Weights of a small GPT-style language model, trained from scratch on English Wikipedia: 2 heads of 128 (1 for keys and values).
Each number is 128 + 24 x the weight over the matrix's rms, rounded and kept within 0 to 255. Layers, rows and columns count from 0. Numbers have three digits each.

# layer 9 MLP gate, 512x256, rms 0.0553, rows 202-265, columns 32-63
093112152132161093142165121161135120174131149146134132111150122100161128135085159144137123151181
102149139121151131143132100107133107147147138142104151143147129125118146090172111083140160121131
134138121134127110109148096174156093143160113151157123114086189150129132144143110135080133114119
071145121102169130124152134087136126147101141105117130116159095103114139137126155080069140165127
179126116149176150151154099136140134107121099115112120155122134104116089174118148147168143160139
113119105170108131128100125129116102122122066170118120148166105117146108102161153115099129074115
133084147164102121153088129140160140187125086135165135149140117132108102144137130154127091140128
126159156142117106061150109143152117145145093126146160096103163131119114123091092120111056138203
105143130121127131078158150167112147128140174114156152153126122140115124159163136140148140138150
125115115088116135160125164163178099113106114115132155166080127126069158131104160148134179094120
098090143160091084169109133125150135122115127124118122112098097121140097132142135113152104148169
116189082159110132148152119105170145155062098136155163124169110162108107150092127151094127129145
167145079137122126115138104125115140137145136139117140143109172110096129117106093100086159113128
140142129129114125148128097142153150176165106096086123144111151158145135177112121173137112098098
136152100142118148158138130144110116134086141130115138149171072130104144145106158126083153135126
085117134126130099157103170106180133108106141156166097113158147151132105125123151127111146143142
140136110135101127116117164120152139126102166111131113113144113162125096101144162141172163100130
162114138106145142135143138128148135120098121121175153178102087141181115144127131148124146151191
175114121076124097130148125139138155127115137177111147076160119137181117133135055123138086130136
110126140138168129147117124174138110104120097124133118093131124124128121160177154108141160116107
117102116114095125150151156134182138148153116120127146132130125107116095161125091138150109135189
120148111152137127113120127099096114127125167149141101132121108090112135124173107110151091185119
149124102086128114144104152125127115169142145121138098106065121135127142112115107104148115088135
117123124139075143123110129132118100127142119115134109115125140158145136118147160150136101106134
141081105167116139116109129149153148149107111098158120153106103141125123131212136118121134097150
158138115111118139147126123150164115105067190125114143138176091109146138149113064145098115090141
116153136090139130108149148162106166159111147131105131141107135128112146136137150090131121081166
089134154165113084119070112154132138152124141087135092089140148138084119135114136104120134141102
130102140145127125138133141118097143145188018135174101120142139168170103154184162154169128133125
166159141139094117136131082114127150143119100200170151093120133119141083086115140125091094115139
145113116105134142141164138100108159113105112147132150114157106139120108112141123144177173111144
157116151169149151107111149154168112134109107102100082117127125137118131138161147148079178111120
121137151139105097109123131148161166116143132117104149150144158118140126126081118149152124152159
159140074146127106094084116146173097154111113113141119139090118151111104103133132133136128163199
171076154136112115127122132111110163144085126076145144098132133133111165111107199085147125115118
156105130164094063111135157160159101169124128119124132123149098142160157125162127167132120101147
173165171162162154124116111135144120135125154133140120075136106155122132119149132092121112083119
167137115106125138103151138102174175157122166125112131159160129157111110132111070167119110113141
100123105097128092172097149099124115158107156144131131110074132101144122127119125139095162097085
092165090129117119112126126135098130140128156134169151177147099104065109159105121146126158154130
120163156175125137126130133118081138137133093153157093172161148121174116153145106161122100106120
121176098103103131068123138159118108142130124112118160144134079131118103139162080122151140132097
128098105113123121104132141106130138121156116137109111115138164117166136184159117131097135119105
120141051090166148164138135159141141145158092082077106134112120107128119128109126127145127131136
102120135137125105131101122164151124152114128119140097087129137125147175132161126149097141107168
210150100111135134153166131146121161125138157128131159158132136139124105109121131109121140142097
121179103161152125131159128149116099175113137145162154141148109133119124117127141123160110148129
144105156104108126100178070145089120127065168112110135142147132152116113097160131152112132154138
123091144111186110076114177111181130140177091127154127087141100120132114121117105108130144072137
134136071107100118151123137126119113130133200117149157152114153139119155166205116118120116166131
102085151098153115104159079094134095142118146133173138132093119124124145135115160110165122186151
113153090106087177129171138120126138109150129135135167104146101139101130151124097074171162120116
161082120139136111143120138104113115129126061142111156146155133156143110118129177172150126119155
120134096115092129095106148135088135129137139105089095129127104142098129141159109149125138099101
150122125151082116138128124147136094152127067121110105130156173152102142098129167160126085086136
120122149109145110167047112109136105136115102123104113146117155135128141107111116144150116102119
119162084146121132129135122115173096179117139109115136140075128122122124122097119158115081097186
156123132162157144158125085140139138120131133096094134123139179122108155115092116129128129162078
139128124104108133153127127178138114153111132114112115122149131143137159132123140135139096129166
115111140109120109131089070057146138105105139144092138146095134136151147097129157092146124124138
144129134146125143106177102192095115112167139109140139133130137129168102163122136117085137095087
073107132130089097102096120162140141158130080108127164146123139143116124145088145128132136134135
169155085125157150111090101116165123110132086157088135119135166105128136089137144134116114135115
142111124112151120109157106147174084123150072142097168114156092099078101112140116105087143096142
# layer 9 MLP up, 512x256, rms 0.0525, rows 202-265, columns 32-63
155136150132123148107137115138133099135099160121105143112132157121125126114156111123108159150104
130148097142089087147117080156119118160151139125129109088150149132147159137139137122113125087159
147113124158161135147112143159130141118085110100089115118181125123110153131138157147147165087109
116166132092164166120139112149144122110084101137095121137164104125110149106113144111178193100138
100095121113123135130116146099142127133108133168158091120124151146130107146132080160129116149106
067140109133124124156160156119137183122092120102128160163152102127114126119130110177137136149156
150148102127139112094161074130105108086142121117131105102139162130146163113112099170161114142105
182116122124127115142103138140115100158098126148155116092055139147134153098149153112089122153149
163129109158170123106117134155119147103099136128148128120125144099115156139140151163142116104150
155094156128136103115123137106101159124126160157157137096132099146114143131126122097134115093147
093116164118129135110134166161103123111146109109188087079104082128157134138163112135135100069116
103159133172092137141143133106170173137068102119136163129138124143117104105124139106129139149089
115070155116108092124119186139140134148070097093153128115160115113137100135144079159184153107137
098150151152163075117120146168170082151141144137154106115121137164179140126129126110148091114121
163117126168103143139159163155106098142132092132124106154148161086111124154113120145120129161170
134143134131113079123106082138147145129128099100148132121079132177141133131161137154106072117134
103112153122131136079179082128152128174130131117088119097123133131172127123089133091161117129112
151195138133138122161118151143113110141131156139119110123153121146142133100136127109124142103128
132180149139140112114117143098143098113090114098130139105158135105125058128085129134137103103147
077120160108099142126110107125129138141158098140150133142150100125151196106113164097124115118183
145151138116122099137120104086143154088161135109109142126131137108142078154124148128152104135156
163094123157158108095132123158101111127163151137159168132116132135151108104164161134152118111122
112156096107115136089154135153096133106146072089104126110140118135148119140157135157139173090117
084145096097114138137120154131136095104158124110144130122130114133132118121140186136166150123119
113138113104152141097123091153159127142120097152106146126149156109135149101098079127074141130089
128103116097129077106127129118110149129164130125122108090122138165129111101147139113098150132146
107140149144170138074163101164154095167098128117093112148135137129131178105119128187105127164100
127108123125110147153153139113097119111123136138161121144113136138157132140135137141126089107149
116113161110140108146135106139079104100098176175114172130125150123117103109154102100123185117184
139196146095117095153135130140148112186088123164161110100140128141139113147102114151122118142132
131135116120113104177110150142127157162123175129117150110103073124118136109127111104136143106148
153136138124162099139134133124112152098136130072100122106112093158148142164101104107145170120096
150109084161099148118149099155107111131163113112189121128131141123115122133141133074141125088135
150121115124149138136110107181157131185151151119162117131091127136104090093138125155098141135149
135124092090106119090158146115111114141104125095100115160130150108134105146147156097140111115115
105156158140126145150115125138096113103126116147120128087156076130099108128130118109075167148128
153149090139076152169081112109091186154198157176155149134177093147105082162128093161138119157194
142172117156168131153098088149123123142126077128134107140144149165133120132138146125072108148129
091110136099096109174101167137117118115124167094132117162107124093140100137073182103122132124095
117085169141108136110118099131124106139133138109170120118154115175128136134150150120146154150102
158136124125137116099110126178119112153082150153100139107118122132107143126125142113139116130136
101140110100142123081117073129095107121128104163197152108110083161100143158125075107135077133142
133131097148113122120099151159134114166114097168095085093104149147118140103107093139087169097145
081140110144159133123121145141093119117097109141089078101110128130144111138117121139125121181138
147161131111127137089138098090082117084097160144165174152103121172122084121125158112133114133109
125074105132117155162129119143130149149169130147171127151074124133103102161128178109117134139086
120124151105118124104111145124114157121138129154126112116110106120155155104171157141083153072147
088106134133101119160100120081143133109117092129152129163092146094118121147108146119157126132140
132134102104099128174144143140157114161126149140128171161132081154100111151143126075096077066136
111121096144127108165126137154135133103091126071129140090129086087091119141112145092130118080111
095062158115115103146129173097143163135139141125118152154130152103141044145176147165165139144112
111135096190105123105129184085108114126072139142110132133139127152131149146121119125161122142115
121119161098147154133160124107129123135091137143134170142128113127136093127161119131082107133140
147144146154189125116120159149169137135110104133149131107126141149128110110127115186119137138119
142116140125160112103177134175135153112120169089090104116087121112086147102088135106163150130145
150120151147159110155127179111087111127100148167122150176108150129107111122077147150157152118072
138093165129097079087120109147100138119126141143158143135130137147136116095168111109136124103111
112187127113120145137134123114169146110100065196106117114189143114149172100117158119138132120081
115141116130152131101149116107147110077166092122125148123104121151136110155114131133147115093102
145119143115146076118140185180134145143124098088157097123149136133127110113166107114132101144094
144091173112123101106123158123134155128111159125154145118082100126116098132126130144123122118132
132160138087164121108140090138134074127179119112128117197180109111102116115114166118134182127166
168117132097144116127150127113113098144104159134085072073123068094123131173094124114073135094125
155129164122126082109134116145124151098164137111077160142155115087134128117102096113128135131093
# layer 9 MLP down (transposed), 512x256, rms 0.0463, rows 202-265, columns 32-63
152116119130102157157167155108101162114156109138121124135146139116144111199113112118153113174129
135170152139126139130110127105135128146151144108146111096139160185124162112158084122136167133147
145117106107140085110114103102126139116086135103135156155101172128105149098125142124114136123081
154118066150181158143130140148143102114156121078146118114105142154087112138169149112116124115095
118149127153124159175123149133163166085136148101132150157142125107094140132071124147105103126107
119125135113149130107139165144178125130136141110152075119117129127106175131096098119135128140120
145146147167141126162118121123164136108097093170150087130080138155144154118136131175105108139118
166099116117127144165193123119161127097122120137116109132124140071100143130137134132154126183106
123157134096142114115104170169120141124119154110095145198122087157101119133123143106145121120134
071123131104160150163193115148164102102119118099141138109097125174122131137111137137158133110102
153118089113161121101184118134141105085142188156129162144115129138078147116111126146140172104075
140112174146127174154169158081112150133142100127082148111112154122128106129121148102165130154100
121138101124134094127091109133090099141151144077129174099107152143097088103142130128127112096156
093167173131118121117150139156117113104143142123115129131145185104123140134108159123139146097141
104111135121142136172100153137144106094100056078117119082131088112134135118139154160165126126111
113124162122101177102103133104152125108127154099154158157151127142158130091138142118086107125124
111149103107118172140126119093099113136099140132140128147140181127148100109054161146111124098129
153118132157159034088133127129101128137087144161128154133099108143135120162091151134131131122151
138122128117187145189134131138140124116119111103150151097095163162164131161106116143120118156106
097144143129102116125129118124186137093149141170163116149137105134131124100149147107129120103127
122109154157155091129121155171151138138137110101089117136180118141093112167111107134144112167085
112116117120102138141102153112120136097123126119138088126159114134147125159129107128105113111123
133097077127107121136129130133133109138127125082153136174166094148134146118136132141103117120090
130160079092156143173146133112125135131132120094172139096137179163110110165119121137130144114178
088115109129122124099112133134127067112154081122149151119128150100194154096133127158136107133140
129114097136147090151110137156151143149095167105115095141132129114141132122116115151131142161190
087111137164127158092052105145098080142180131193169157149149126149115137138120129127128112126114
138092154120122079092146108123106104129121139122170125136166152118151141113111153112101120104115
112124105113103094162150160145119119158150067123139113142113125133186117068140111149110150124102
134121177146149081106073106127131127175111086178127146134116131144120143126115166116102114147116
138168143162116115119158095140137117135137141143156152146119111152127129119157096110152137144123
100137126138115128116157132118106089152146112127159137147134114115100146146111117109133142175139
105144110123107131096129125141104173146142104108116141130147125189131160136109161151169135126122
145141151130112130119135121174127123089130114139156119104153134127135175164143149158102147092108
123123186141140115149157115128146093077091152089152133142084112101139107156127169112154119152118
108138124112088128121115095124135138142131153179173139155128127140112116123080142137111133118145
131176145086108136160145120125125142118151095176113138127143136075128122139101106095188171107201
129143132075136151114129112091140135143105144148142145143102156124075126117089098115140106134150
081140155146128159128128128167107110108141102130114122145118150109077067151124155147105127146121
122152130140120137133164100107116150139080133095108157135137103108145116143128134176120145116107
135101114130156161113110129127099119129130150156150126136156049111110130132175152136125104157099
125107137134150121144169130131157119097142126133087125123133179140112138125092103130143181139108
128106139126110090084164139122131112133177081130100130128166124141119122134155125105131106124150
112107141130086105089110135074158132125112145134134114104144123184156131120136103098117107108131
119139142130138100129138126108095128140149145129160140128111132135179129127139134072126126121141
109122143144122113118145136147134100112172106128161114089124144105138134111163156142147142110110
153098142100150124119146110107090113092143088098095168146145107064144116120080179149142123166106
106115099143109079112178141122091143129092112123164116127111098161119097105123129110124142140111
126119144157096101102162133157088125108125126136162127121123129131136162128097126122128161120116
106132114186108111132176122148150138111151139151097070162086126122133099108124126153132099112084
140179122108150153118110143122106138129180137118163085100117159062151135138121141121156126169130
125138132158117105111102136162191156145199104123085102134142110117176131148158153117156120113127
108135090115109132109120080138148146099103112142141111112112118098117105121160112098079131148124
111112117111148108125093145146120147156124128133111109099136145135106156106132139160105126132122
127123125118111112129158112130138114095151124130113085088139140152165143109136107107110122104123
114119107163158137111148103103138116108147123139099130103124148178104109128185178132114156131113
124111110110072147127154120133141119138106122101101142104116132122114121139122138137145163127136
177154104119140162106182147165116156121136122129130122097110072120148131123165101135133133127099
132110113140156128126114096124105151112127079144101140111109129135094123147151135150160120147106
140134122085092136100105157085127079110129143128120158177139120095125109136154084113132084126171
150163145137139154143151107152149167135145127131084120100139123116153181173110135108172168125122
166135186105167116075117161125120144136119123161150162129123107161119159121111127136098118143155
085165163147144108117159141116117155136142107112149165100138164087088133119129121115094093123098
112127125133114165088136128131115138126117189161112142117167146145131121129115145108144110144110